Weights of a small GPT-style language model, trained from scratch on English Wikipedia.
Size: 8 layers, vocabulary 8192.
Training: a variant of Muon for these matrices, 3391 steps.
Each number is 128 + 24 x the weight over its row's rms, rounded and kept within 0 to 255. Layers, rows and columns count from 0. Numbers have three digits each. The size before them is the row's rms in percent of the matrix's.

# down: layer 5 MLP down (transposed), 768x192, rms 0.0458, rows 222-401, columns 32-63
# up: layer 5 MLP up, 768x192, rms 0.0786, rows 223-402, columns 32-63
down222 093:139085175139176149144116128119200119119133163116127167093096131099119144165093126143116141093141
up223 097:115174141115124116131148123093090129137114124106130146150147142143153076107103137128139129126156
down223 096:127117138075108122161089109112118123123147100123123089096121139140122129094153121139125123095110
up224 098:153131122086108123134122109083125140126115059087112149150094126088137143142158119151110128140125
down224 101:119153132119078106153098115105086146132095108113125082165092155128108088149126114127120136126139
up225 113:186152121116108140121172131154139131151139097135089122154129111117118141110159158137121142120096
down225 110:126125112126142150146091129102139124136090101136115142133091151093137152113153167134119146119119
up226 096:078139136176129111117136170104129092113119158115128117127171116136155087142109107162143132118145
down226 093:111141152141188107167119172116114143119122149114169093122106115131114129130123119173126096151169
up227 105:098132134118152120101165134156151150123126138120170121134142132117130140124117101179117137114090
down227 098:144128126138122131119118151106137034097091087089073132133097156163150122120126159114141115138173
up228 102:118167144144100156097125145115099136137090104092135136142124141145162132122155133147123135127139
down228 100:152163137171118088074139110161127135121104083125124107148137101139086140051149129136125121076113
up229 095:119150106113105109128133108095140136100141113088153149123158158122119122120147151115125111129117
down229 097:111138128098105152140122072155159134163138154099161089128114089102148129112138110119195099099137
up230 100:123107145149117113167120105108170143110127129110158120162160138166112121127091095160155152120080
down230 101:166172135134103124098141119148133146120124123113112120143107135118119138130146191146159130157086
up231 099:147095148083137094119141131110158134185066124149132099121149149137145127119122096116154157173134
down231 104:117157125137071096101103095179136110167154113128173139139123123155152109084128111165115141123147
up232 098:149147186104129146101154078140134160150138158091126155131120121109132106114127131119144128140099
down232 099:138087139177112092138094104137117094150124108118127099168125162157133124132122124176135130092146
up233 099:126127100166131095131120121160138099127102139139137173110144156126146139104091140165100119161124
down233 092:145142098117162119129098166150150138164125155179115152068130108135132095125153133117107194137115
up234 109:171162123152107104119126149131126095109143144169117134127105143176123136157119124120121103114166
down234 106:115143110092089110093088151133126124175119184131110144134169133168154107082133117135143152171155
up235 101:149097094125117132132102111125136128201093118093080101115129201112144154167156108140172098122149
down235 096:103138128123115111133140181110115145142120187104136104115101141141094091131084138150123129163154
up236 102:157126105155070148130131118160146165100086135108110120134117132109167120129130145136138118086128
down236 093:166101138150137145090101126111097150115172141146123132169134166123092151122111120089140095103121
up237 100:115111083119087100139151121144138141117155149109129162113148115127103107157159130186135167133124
down237 100:154146076106133102128141127153139150127092114155136129080127166105137103131130134165111141146143
up238 099:180110142107122130136151126093168123107082141156115131119144138101145108103088169165134111132148
down238 101:128146156125061126092145106177154086135114147110138077145133096135134115139110132149134124131152
up239 097:096123113114130082113155130176137145146137107131108141150119120164149087134098129137151107141124
down239 102:119140134163114141122099109093129138135139155141107122125124150116099122119138117118145109128101
up240 095:169156105115099108115099091132087131117126128117102110174124147127180137158118143150089146110125
down240 097:072071116088134124139141120076142101095148126065131109099115122111138127139133113134145124155103
up241 107:095130156124115132112105175194079136137109109182140115172132158135071137118109135094092113151155
down241 106:107114138120172137140158128142135144120120183126152134143133162126154138128092122139102130141124
up242 098:082119138099096118119108122131142102197146139132112139144114133112145161149085117141163152140101
down242 103:098117141129150085088119180144107118094160102119134105166119130148121107087154145129125169118100
up243 100:109132146164105141121129138103145130123116130133101159091122171123125116132133157118118071122135
down243 104:113125100148134117157131151141135134119086089128134110145138139125107130111096084097170147117125
up244 101:115084103114123151164129152110161103177121123141143125123141126134154124156129118156095145132133
down244 099:167124156179110156168130131137133137130139131112133147151156112128155153153127114122112136106096
up245 095:132131129123089107167169139094150130090131145111115075113122124132177119106100151109093170149123
down245 091:103184145140099130160100115148082079123102083140163127110137162132149138119145144133095123106145
up246 098:127117121124113103094143109089121111116166112088131134143130119115132112155148125088117147122144
down246 101:138158121156037125144112113123105139095120171102152107115103139149151162112118126105128106119142
up247 107:161125146105116122139129130147110119085133147166133105151138102127132158135183120131141136124126
down247 108:137173147172070141157152125138122112093115118169116094127115162106135112102094156100149088099127
up248 099:150130158124136127129115132135147119093140105137120144159129121139109091142125099177122106133120
down248 100:144137144128090150147159115146095113146150116164167135123104097137127116128103112099091117136122
up249 097:108174102155155137126140107164143129113119161195090147140124062068128120157145108111134127183138
down249 098:125120079150176131121120098150100131162176103119109135132123097118155132078138115111190090113141
up250 099:074119122094148079124063171142088152131128144144164075147132142102142168114115126146103167165096
down250 103:073094159093145133156135170127129122096099090095126135113096172125154144125122115173178100118144
up251 102:133116129121125122121115137177176111116113118119104108133134176138139116112108163108099125100124
down251 101:103135142084105131113129080110139148117156146136128113095159152119163118100122189140119141131153
up252 098:130109093102161112173157097177076134126118118140102144102121153152122149144148101110122104119134
down252 107:143139191168094107119111118127132140133102123113140101106103108168161171153118154090103142130104
up253 097:145107133112132079137137118149131093157139171105119066146106134127142123142122174165120134129129
down253 092:116128161146157180112108151119138096108130155125124134162159109101088114120155136127132162132153
up254 096:125144132050163095108092090130124170114096127118122140145127141144145108135132126118092104167145
down254 096:146129137130196128121132147153126131123124133148157150108084134147123107151153154114077141103154
up255 102:109146109102135095101122158101139121125131119157065135104144104152094115102150119143160111143115
down255 098:126165121165183165101091093094089103158142150156190149127089137167124147100144094135124142125091
up256 099:115148110139100095141161142139160128151107129169106162119163150167155116156183130132139103118131
down256 099:145165144079151146113125099126124081116159144151145077124140129141115135121114108119152172128119
up257 092:112148113076115116133107163137076109134130120162139099152129129099133113153110126132093148114147
down257 093:153147172128147159154137145154128101129120133114108185191117128130141124115118111080140169127111
up258 099:102086128137139128121102148128123179148136134116116063126128119154154135148115102110121148130160
down258 098:078090160147088133092096117126127099159168109112099125125129103122142149121145143089104156113080
up259 100:118111180139087123124136129158150119157126099120134129090077105164141126145113091129208147129149
down259 093:152178134116162135128146125169113123128099089126118151147152136149125126154115136119132059132116
up260 105:079112123129150140124110135154104164143146137065168127141121134121186118132150123131116164138134
down260 100:098134149145188108130138145135120194105126076129124117082133111103148101124124132116126069162135
up261 097:113119121104150107131146168148142135135119153099122121169145103112137151137074169134180120124126
down261 100:070124147144160138122124162158138130145155129168130150130147093123136154133142112148173104131142
up262 097:155133141119113127142129163150144141153115141133117140151112122118133142175094101138127088187103
down262 095:154129092163144149101127114079166130087088139115177144108100154145133142155131126129112148139139
up263 096:069108175127160128117141135170128147100117078169086117164109107157120122147134111170116124159163
down263 096:162126104128158123141173151135146133133161117106117148148099126155133141104075141103110087131079
up264 110:156155073106120105135122185143114158194121105100118119121124115129178125154133103106129145139162
down264 101:137102138060113080127140144114129134094138100149134149108135088135090117123097110115178158100120
up265 103:153148113120142110110149123098134179111148084138092124106123144112142145109121097131142109177109
down265 099:105144147138111098107160121132162155085136153089099168099165091130135189120132170166130155148136
up266 099:123097113118098096128132111096145072092079146078156165113133157119130100133103151089170150144095
down266 100:125130139110160118127082126096131113110163126118144124130136114137144101131165137172149088136109
up267 106:137149148128130137130130135144149068172164148154119128139097100124149135146111081111106127170137
down267 101:131122096107117135113076125133134092119126125139111137112170124127130161147097129114079116129143
up268 100:111181099132161144084167138156089130131124106111154110120140145138142127106116156095141128142154
down268 093:099170150115151139121130129099146106113137088110105149123109131164133166116101154111121128124124
up269 103:098125149116085173126158130110091106130112096125122146142158105099102127145118123134105136150127
down269 100:148088135152131114122104139147135184136143131100111144096119088155167090082130109102147141119093
up270 108:117128108077111102168121127120088136140136133110094171144132149113163119197115153113166168103072
down270 106:106111131105065150132143111121169167129127116119130072155161113142105145106140165187148138197124
up271 104:128162160162130171121128117139127177127082123127107135172131168108137104092128102127125124168114
down271 098:137134114099155176133155126098129100136119115107149123131103146137116102109136148145127120124150
up272 093:124111120137091104129113141156116145128138153128115129105083163131165130082146133137104113116120
down272 095:165140096186139153136174135141135133140099169115141130151150170109130133118117143139078086162159
up273 107:103149151121064131108127119174145145127110126098098119136157151132157097106124138124121106140166
down273 097:073083089079164117113157144108114092126109137119103171125138125138130154121100143142088112124169
up274 090:139123137145104034150142130138111115099148141125137120057125110120137132136146173140065127162091
down274 100:115141094106077114155112157129142101138116109124142125128085179165130121144145170096138121109141
up275 096:134136158112088120188119161121121156141112173138129129111146153190132133138163143131148103143080
down275 097:089103171130121117104123092136093105092142114158113167134108137134105128130117122145100145141107
up276 107:131119122148090116161155133126132126144161156121145155124149121157123106127109154135091093145119
down276 106:129125095152134120089103094135174091140155096152189122121116135109131135089096153157135116083126
up277 112:146160116108109113141156176098152168098126137111146132156157126131071104154117123141142157155132
down277 108:129104096161105129121110167119143161111129116088136152187132102156112103158161121158136134081143
up278 103:162156186141114143159138090134131134140128141139140119147112106096141150117082144123127131204130
down278 096:118124162153119160151161113136119108147119145111140145140155165109102140135106142117147123123109
up279 098:116072112100126087093121134123115161074158161125147131162114130124123136174102129143107096146129
down279 095:138141117135090124133133126138111117125116104166134108140170106159157147124147121140141106135136
up280 101:156165113112090118149094120141118110132107099147139164102119095114146114137087109154128151128142
down280 111:112137132141161112136094124141142168108134123126124152126148168077152138099135090146132117154127
up281 099:141135154170166098103126176155135132135157119125096130135071087106126144121116169120129111159152
down281 097:118127124159074110166163113097138141155143118114124103158131121066123096124137145099130135148121
up282 103:128145143102129111120151115150134121054133100120143115126105154182132127157116104125122115124126
down282 108:121124159106090138113143147120159112092106139157150109129159135141127078100145073137154087118131
up283 105:137116106107097131137139121142095131110112102114136075113100136098139109149175101111134148143126
down283 107:109125116132097096122121158142071128130123216088135123146084113106102085123130129111144090107140
up284 103:139100120113154136131167100129146155157134117126111091137137086150137126134141162149141156124124
down284 101:164134135138130144135087095142134170122148185158126084108100160172169192142118093158134133086162
up285 104:135133080078104107166143120131114145123137091140126140136134076100106133130132093130109170171091
down285 098:156125141122127064103116149162131151120119140125117096111152149171157115140136114135117079111157
up286 100:150123143134184111119145103156131106144134119149172146106086133106154146125144142107113114140146
down286 098:128121139131126115154087127139145126132115100132123155120093135159101167161151138144142141109145
up287 103:136112153132141153138119142149145125129123134156144133132107127120140075117171137119106114119147
down287 101:087140151145143121120138120081118125158103155171148118151167157095130158108145125115126152109112
up288 100:136120153168099138120065128139134096156159068147120110127174199138147125090151082098131077151133
down288 099:130147136097082101136214153134167146099131153132100141162122088152163089146169121140165110153181
up289 106:104112149101107183113130162133138140135112151149147117105132094078166119112116119104103119185113
down289 108:107144141119075152140108149123187138143090172146167131148141140123121110157123126119096117104148
up290 094:136114123119141090097150165129121193162125093125095121076147125186135103110106098092120135141122
down290 095:063151112157102142099108124133155173107100099115108146129136113164128124113119106112137154210124
up291 110:111123072117150147141136148137107143131133123130123121124146166116077155121107152113118133115115
down291 116:099092114123198106148077129162118157112133111108138127144143091111097137112149100156152144143168
up292 096:123165145102098126123123134139137149164128146143148113110086065187103149163156115126179148129089
down292 104:121162153095135153141157140133130093109134157172123157142110133110110097146095160142144117133132
up293 103:083111118173106119170130087125145146099086123099175112106114134106144153126102138130105104109131
down293 109:145103157170153138117136155153109167118138129173108130144138156117141199077145105124096129111118
up294 106:128083098142166118169143126121122126130093104117131139123128158165154145096105147218126175169136
down294 098:076100150162209121115118169122119086178119086134120113120185145146131095115130126150129130122126
up295 099:131125135098148116111136116125093075150151132147112101111137111118118140122107143155142142126102
down295 095:161157141140131118120139140106149126151120106115135132113120135119118111111161152155181145102129
up296 101:163099147105158112113159142157087114126098148125136133147111139148136116123144122153139139135128
down296 099:154134124149215134070118115098160136134140135135153100099139113118096139139135150114117163118142
up297 107:171122129114127137156088105162075148082146129174094130147088123134132190124121115131105098167167
down297 099:103148142150176130089111130141175092145100134107133135111162132106095088082137112104138122133102
up298 095:107161144119082122129112122131162143152118155168124134145131099099122155146091111175129121146127
down298 090:154144163117105151123112164151147114147122118151151138106124113132083136144121125154150189153122
up299 095:076139144140091110134126113119142127112172106147141175134128112087096138118109112088133138142096
down299 090:128093111144103107159134118148120136120118121128151145145093107151122131137137131137116170153125
up300 090:134154152135104109164154113108120184126136123130126103145147108138130102107113139140129090158145
down300 096:100210115109123133072145143170132097124133120073135142136111097141130153111162123090156141150119
up301 113:163114132133158117123132146130118167122167119112105129164110118109096080129114121120081145152099
down301 109:139142147156147128202136146140133143136096161117093146161104117107109114125129106029097115145132
up302 103:151137158136109132162135142120137079166076145125124128113090146128126110095096143082110146104130
down302 104:154036134158136110108115133119102184127132128129119103166145128136132141137135171129133113162121
up303 089:125133092115106123146104142085118098102132102114133124151159159150151105112113141099135161123110
down303 092:151143152137114119113122092114127099102090103131135137149106130110089114110122136139114092143160
up304 096:112140125154111142119111128151108138103115105110130179181146138157163090167164116122096090137134
down304 095:137167149131106102131141130126112171168127111171139137112111132098117135142142140142135105156107
up305 099:144170120110146156146125129166150109111108114151156156138107183080105098155113129128148161153114
down305 091:172142177150230115143187141132118123155091118122109143158142113122140143107123128085118120126102
up306 098:158134116122091127155138106132151147143123126102137138135119159081150109136138102134145107122122
down306 101:147136119139134117107075112105159170130177150131150123123088128124099116142118156071131112119132
up307 101:125109138144083142180114155109095153177085134111145139113117109135129133124085136152156123161130
down307 102:139175119131121115114120154111133135105101154142102115091137139121132134085129120075125127142063
up308 099:122108112123115116138172137160144117129103119154151157129142122098130127136160116163129147173110
down308 097:134075112091128125118122160158103126119120131113091153143124122155136119097109111177085138122150
up309 098:114072105070120154145135131134127168164104137134125164136115093092159122126153099127109100156150
down309 090:133146094145091113108112107113129131070077141138136113161087076119153156117145137095136144129141
up310 094:113131087120103101148137140129110128131150100135153158132166143120129110098141151083151164134111
down310 093:181155152134116089112139093113129133127135131082114121091150155091134144145097094098144142102120
up311 100:115137129155098137098142126180139164111161107116137191165127142114107131123079139111103157110131
down311 097:119176110127072139111107133139148102133170113135117146128122122132146113153136159128131119153106
up312 103:182138114153113152181138110109120123131132160147160155144088143128108128133140103102093129151106
down312 101:109115129095069117115130169100155156177111118142152152055155148170161125142097112156145152151097
up313 095:130149145121096146065128150098125165123116170124161130147141178139129103106108152116150138150075
down313 097:134132139112070153156158109126110136160100110086173128113148117117150165143119074114085123109123
up314 100:094092123134086149106080129144119130136099143147161102103099095135131128127119120173111104148068
down314 104:121143156160117093111095115107152124114160073125109125102074116129139129101169131131111143178102
up315 102:112078136117138161112097135128105176138116125142107101109074132134172114130153096138089122168093
down315 092:133108167155115110187108090134124126122143121132143131150093102126106149110144104110128128113088
up316 107:125105129166098088063130130147109113132171100133119138140126134144164134116159140098112076145089
down316 097:131171126137174127124135090135158110137102132155135109189114171149077164178138144176147119089104
up317 095:077129130074071149142172121111101110113153090115130143145145115120169111152148138141084114104142
down317 096:121182104142131127156128093169121095169107118146197102156121153162147115131131107085137155122142
up318 097:133120102136101149155092115133118139087122120091110124127141136134131123077109134119143128138129
down318 098:075144123101110202107118112111118132127136190095110118096177146106100114149129169116137161160126
up319 098:124164135134157121145128097109114087109145141125125109120126125120138114184093107156119113162079
down319 099:161126108080117137151085124132109156161141110089142186150141111167139102129145108109099144126125
up320 092:132116151161149123084143178128143169073115129138132092144129147128104090166127145118137086134119
down320 094:090093105126141112160107145146118128131115140124139134142123142134121151117132134105119203133134
up321 096:163155127136117117114129126169182161132109150120148074154154096133129139130122124126142126104129
down321 090:143117098086099136125121117144103123114153104114063105160166154150129167150120129140144131145127
up322 101:141149139109097135123142192122132118137125144135112136109118188123106101135110134097127111108094
down322 095:132158124104144101119133090149130162153166096137105111134105102086132159129133141125145094069132
up323 098:145132126166126104132127104083142118076137144151163123142090065113137116164104138085093173138091
down323 099:140103131145133100128134109119190138120130120130147133147128128110097122136123119126098146110138
up324 104:145150134121128119116160155142110111142118152096153106136144091114128108134147147139131141131103
down324 099:089152117088144121101129146092120129092100131130134093160130133126131145115139115095135100142096
up325 096:114120109135116101101160092160141123138108155084129134119109117132116145148135124149076094136110
down325 094:135143056124139102112132116102115134154138150156157110115118141160089177127087085141169126127140
up326 104:138091097099110113137133151135169147157100142094133170122114123128139137141130133128133142134168
down326 104:139105108088121090143091136126148144078124101122146167134123124118099085138162172144153169152130
up327 099:153122129166109149124129119179142136115133107126116114156142103152124098107108110080093059095100
down327 100:135109133116139135109117137145174157129122133143121127130122077102155122107125200122143124154152
up328 092:131096109071112174139109175134129088123147159085158117176154128125120126115110178147152108126118
down328 089:126119131117119114167114115091107078083160141112142074112148142145159116144103118127152070141107
up329 098:146092139148129125136167138156136117112113113127124162169106137162140099085116130118149141124158
down329 097:125126134147151147105126105115122130126097086149127157107109136125139107169141111145119135136084
up330 103:121135118145147132088176153139094127118042103107115116161153137129155106114164136146134131128126
down330 100:125138153098121109113110168134135117130121169164104102125141118171124090128158116130142133141142
up331 097:138134135123096161139182075143141096120123145101140144170138137133106131138125135112174137118160
down331 095:165137095163156109107111120124092115101096139127128108132092118167171105137095105181108102183137
up332 103:176138117118093097120168107134147169138127156112069114153135124131107115093127121164157124145130
down332 098:148124163149092116127150118145119179074110112151102094086118080118103147129143126131138106131123
up333 100:151139107152099139120129138133142111160143100134124182146104107079175156134122143136166088112128
down333 100:142141157133105114091116144124088143145093102184079128132098137130146145164123105201188153141100
up334 094:104131114129128102124142143146105096184118133133098125111141124149132149176137118101119137135154
down334 088:117143138126157141125147107128146094108154119131128143153144110179075144148120156158076085127129
up335 095:147106105140147174149138122136120135164128143159174138123149111093132144114167141114147124153053
down335 096:134150138146204106104152120152144146162137139093114132165090089104167174105101148134215130133134
up336 104:161099166149098151147146120164117155133148111131151135138139165138149135140139119116122112128111
down336 100:110139123106120122112115176109127121131125125130109125151120078107121104112123090165128144153142
up337 099:101159071113122096108116128137127121127110096095126152153132136070149122127153121145144127128106
down337 099:150165095161140134095135130118188095128138125135095140144193142127109138116102083114154136177132
up338 113:151112106140117089133137131120143078111089070179153125113141111129109182136126127123111131105091
down338 118:085123127115097124143099119131113103073138138121163132126094107115136155138173112127114123119132
up339 103:164108123096143138114117080142135163127127091097121110129082083153121094105109088175139126134109
down339 099:118144121142166131130102129101121136124112122113118122115086128148102154132122173150112121103098
up340 094:138098124134079135120104157156076115161164114125125149136134133115101122112118133123146147094122
down340 098:130114143141113096124127122081164150122137151125132138077156125126129146167163130160121094106152
up341 098:122120105128137141105158122101130116133113124138200112111152102165135160160130133134114112151112
down341 101:148126097120134144085124121111124102118071138120123153077087124111108104106120164120155130162115
up342 100:136152128114132117127122117110137118125143100123100155114164149164122092103150133140143114100110
down342 102:105133137095103159123123083109151134142135133092147118126142129180157144135154101115122122163112
up343 103:126131144127205151133133108124055116167092160127155131129115166100177130132100123138100101156121
down343 096:137129118087109143147161133133113089092158147143143119177138140131109115158092141120134125105145
up344 099:145135134112129116106139151140121145132111097186133129125154175141157112161102165145129109114090
down344 098:115090122160101130148077112126152185135144172115137111123142104174116112116094136144126133109164
up345 093:150128112132173134121122123150146132079130107130121148164141104126183108152105115161110131112146
down345 095:118145126138099111117104142155136141163128165172155160126130164127127106132112121144104115129111
up346 101:135151153086115126134137108128130121082139129117108155165137141137109158150077134142131133113109
down346 107:156106149155116140148146154209112105119143156125082163164157117135134110116135134178114148161142
up347 094:115143085067119102130135136119141141118082124150121141103091100141173099140168095129070108129106
down347 089:151113104081142097133093128116125134110103188114082143146134124120120119155122113134141078128122
up348 094:170113128125110141116125148131121160137136151125139092150141165112106110122097091179101115148102
down348 095:116159146124124104142137104117117122161169126158120126140112153109088163153156183092130123126105
up349 104:205093145116128104132108127098117145153121146104151098203100117127102094163153097132143080140109
down349 101:090109095125177151154176137204129084103120108124137143181157110127129117081099117158121167158125
up350 103:145144101113158108127141115134151121115117173113113108108145152111112132108131076180113117161119
down350 104:124182157120090148140099150098124149124106116135136129137110092122080183124155113106097135076115
up351 105:166190163149120134126143134138118152166129070140116114139106150119142168110175152114114117145070
down351 105:160108093126082137130115135158074129135069114120151156120161127122092141104120131140143126165147
up352 092:144135120125108130144155109131106078106076115127115092098117118154120073106124124147138111105100
down352 090:118112148108076127097103116106118109097165100130116161173102078064103136127137141150138118128138
up353 102:126157125104145163152150149126109124122107137134172110073162130172151119101124072142155123169123
down353 109:143171152124114113143110112128082127175139133114134142132124139128137098135161135113117127192101
up354 094:091110119106135147125121155116121165129147130146115141093126135105116142139161147153171098094139
down354 102:192163121165057127131102101154131082148094086156111114156112114162179147117099156091078146167115
up355 098:127124137137117137131141151163149125173106126114098094122140120123085054128129099154145115149114
down355 096:130136173134135160132099119131107113129148145122126147112125138138112157107167109142128131143107
up356 098:139119157147152178122150169129126098137123114161133125131124088173119110126152094109114144162137
down356 096:098098141046070138119130091103134128139135147143069122128137108098117149129111136115134086134159
up357 101:117142090093163147128107096127117111114081051133149167171115123138115140120149150152147125131089
down357 109:131091104147107153139117109143139146107144100140147101166097066128110131082108144147127116120137
up358 095:137133164115140093107125082088140128107132149148108085097123133145120101131088143129112133123123
down358 100:131149132129100157139108114148146116147113092130120136164126118156112098146118115144120138126116
up359 112:122133136130128124146146166172135146132154170146128111108127124145119193120125075108137097144150
down359 112:097145173101162156111114131097120166142125178143116151178094134113112099141163145124109133137139
up360 105:127126113114141102145106165128138119093149130128155069131129135103159090076169150131109141135103
down360 109:141107123160137163112118132130125115173118117123108138147184138153144119151135161135107119160171
up361 100:155137133173115109083192124122115105118118120157169106118098107101138118122151136090159136108116
down361 103:101119132104079137144132169113107104114163144093120108164143158168189107155087130141127127115128
up362 107:125112082133130121116140122107126109128112117129180095124131125082119102097114104161121101168124
down362 104:113156128153219096150148137125163125092144127122109125156095136153162147093124134092104180104108
up363 101:130135075103131128121122081141167163138102138133165136138142111164128123113098082127110131111148
down363 101:086085047109116151127127137093094168120114113126117158138160143173110116144115140123101134132159
up364 101:149149086130135092107139114129106116139168089131096106099131063132119107080118105117163144157111
down364 100:107152147101126109078084087148075108137156112171123106141142085111105160121131105165109142167084
up365 089:088148134148120108174152163156132102137109140165168150136074138114135131127181105139144158160129
down365 087:125118116124164107136182131123121113160121140183141098152222124169132120130115084096097117122115
up366 097:123161137137086112096137154118144150134142166137123060120103127123098136165144129113129147130087
down366 091:139119128144117154134128121132118082137080059106083175172130096114146106170097117123131126121148
up367 101:103100121125102130139102135137114187128098107158179096101157116158120089147127174169150130073145
down367 100:145108153156129139164138095127038127121128159159146132135153125125140124140098143127134145164086
up368 100:175192137140138149142124130137140156102127159129108142111097125110198121128096146103140180156126
down368 101:105123147145117112091133108145114154126155112102209112100141148129108167118130120141122122133107
up369 107:096099131129088066127170172145087104096136157152164159158115138134128107149112119115128124122124
down369 102:140099134156150112101141154139158154134135142101132090112137130134104148132120127134137101116075
up370 105:134098148106098148092108175139108132156058137098111109130132148137126074110104124133111118136123
down370 099:111118168082068108134137125097159103107147153162119122126129081158122133095145115151142152102121
up371 093:122120144135113096140152133151089114179143165124092126109111133143129106084137105153103110142190
down371 098:114147161123126130093131177149144158118117129111096131151115144107133139149130123094149103072147
up372 096:124088128105112122122110146119084097171125068130129138136086118099181116156112136126188174140118
down372 100:120172100150101105150172193138145129136163126133181114127162095119120078105141078103125096115192
up373 101:072113119107130118124143169114122122135115131116146115138125149139098119169107148143109108167166
down373 106:125109127091119106159133170137100173139132132126111142159113127122134154107122122148152114137128
up374 101:104158102172145104097114153087110175115116148080072152141151159126127085125142155120168096114097
down374 105:159118125107114130142099095122113156132122118135162110135118125131152136096132074121097143146089
up375 099:120107122120152117128115104169073094138128128099143130118137154116108145142115111137107102102137
down375 100:095109111145128101147116127132210138136124116136161143132150087119168121118120130173073117152113
up376 104:150117125165091089155118138133119114150105135134116145138125151134136166140092065143120120110106
down376 102:121090133146117123125106134111091132148132133172174139114108121131155128112156130100118117127104
up377 102:106139129115153153173124134133118179138144121137098169105119153132131096179109107138124138122175
down377 099:100156170123164107138164102152157156140132119133125095135167122108129132140146116163160163104124
up378 099:175123149139165127150109101106116149140126104130180085129151126126141137143150133173097119120120
down378 100:076122153107123114114112110153113125167151088115110121108128120094119147163139170135145119153156
up379 094:105098142110126127131101078118131070094168083101180105203128177178159131139121130114101157099115
down379 095:075140138124138122078140124146098143141138113124129137108147147130154096162162106128120098161120
up380 090:134099110172138074161111120140105101182113151110133103123179129100125087146103130133094131146129
down380 097:168140095124108120153100086126160150094136130105115111059128120126125101123157101152134139125136
up381 096:134112129106131154159114183132157195086098141116109168120164109092134114112144129154141155133106
down381 091:118152127130124140137139099123108131103153142129143153134092081143142144086101095137112111150131
up382 100:094148101130152132100149140134130118112122117112115072130104104077147114112118123130125098130116
down382 102:169134115185089116142146094111114114162150097128084127104116125136171174143128148135113134117140
up383 100:189135136143149113108135125108104134140131115099128159132151128111149112127119115115126136127137
down383 098:145099146093127135086095128108110103147092104112099125119130119138131144138168111109129123104109
up384 097:104105133110114151145109116154127110116148123138143162142120083069131161100109116115124110176148
down384 092:132152081126126171139109115115147105150130137111145105158163153179113135106142090132230160113135
up385 098:160158107120140114124168142098125162156138121132129142136118145143161132151148161134092142120132
down385 101:158087117124158138090089109118156113114165186149131129122175116113111119128114122150122118163143
up386 095:142124129161157121121143126096098088112104143134140111161124150131129119167098187125132153139097
down386 090:125041090110127167142075134123167120100115104132140116098159119145110121119148142100115089118217
up387 102:120150110123080105142151142120123154109094102048116101129134173133118115121121147145156114119170
down387 098:153172112119118142125107092138123138094130102113097121133179114135132129104133155120192135087195
up388 105:134120116105075103135140165164152165121112122170077116124119160129097098150126132128081121149120
down388 103:135156133108119154125114106109122112131167182145132132146124122126143109122062126134125121124138
up389 103:151058121129107138133135118177113134156108082073159182123141124144109112109110132080142163172143
down389 107:165123140116152146090134113124138111080159079133117110139069103132197103131157135131218136132145
up390 102:145109173162177134117113138120088109092144130152150114163130087158116098107120149151129143105111
down390 103:138128104087120117134127119090162143125140084117091079156159160178113115126106144109129144128159
up391 102:153127119119136093121182142116131137193133128106125126156107127122168118123164112147132127142125
down391 098:109144148099208120169120122128133129160130102091103135106129133143149124169129123119163115084149
up392 100:123111132142114086151135145093074126125094110106149124141108065136111151125113131152119128113112
down392 107:126147153153037127141137110136160149110149124127122149143144155118136095093120138153114110118109
up393 098:096150114159116115121120118171144081155136119114138165115115099086156183108121119103150121076118
down393 091:116140161097216131122150126139146117116140129135100141150130111119100116203127106148170129146211
up394 112:100166163108087127137150122122130158150126137109164113104146125115113117105116101099094157154108
down394 107:122133131058105136138129075112162116132117145165177149101151142129139135091122141091105133121082
up395 100:134138131099104149118134117125119141108127182115166181108091145174135112150150095150124114146128
down395 105:142146138144145154134134146118150137131150150100135129099104138123143156129111143139112103138164
up396 105:066172127082119153157150122128082129162116096157136124083116090157115129135140140094105141152124
down396 107:115156104151129144132119114154147117159097160126139131066107096157103160114129088176132135109093
up397 106:112109092102069109112156145142074159129100140140148165195129098141160092112129115131108150137142
down397 106:180150156147092119091090122143109122118123120144135126133147081109101086174152139142164124169130
up398 101:112144072143175157152172143142101151167120075143117133168138131125064158118112111110117102104160
down398 103:117148088079209106121145131183089167118147119131159122129132162154105140107124112117106155111120
up399 099:086131134121108106097133137100136123102099100150116127136116109124127119134113147130183116123118
down399 095:125092105105120055111111110099144143130167138145125113143153157161136117143170117138111074140155
up400 099:140166125066125137140120140110135174129141129101103153144119136116143082124147135112103116153116
down400 095:091152111119139102150135129181117087123164155133132112167176154159107127138174105124206139117106
up401 100:127122134186118114134085148100129137143126098117125124135101096106130155112111134141100165077123
down401 100:131110157134187099119138093138128160159153160127159153090135134102178101103136127096116148163128
up402 105:140171152101113136099147147127153157122111121131099099145117130129152104109120125148122137159120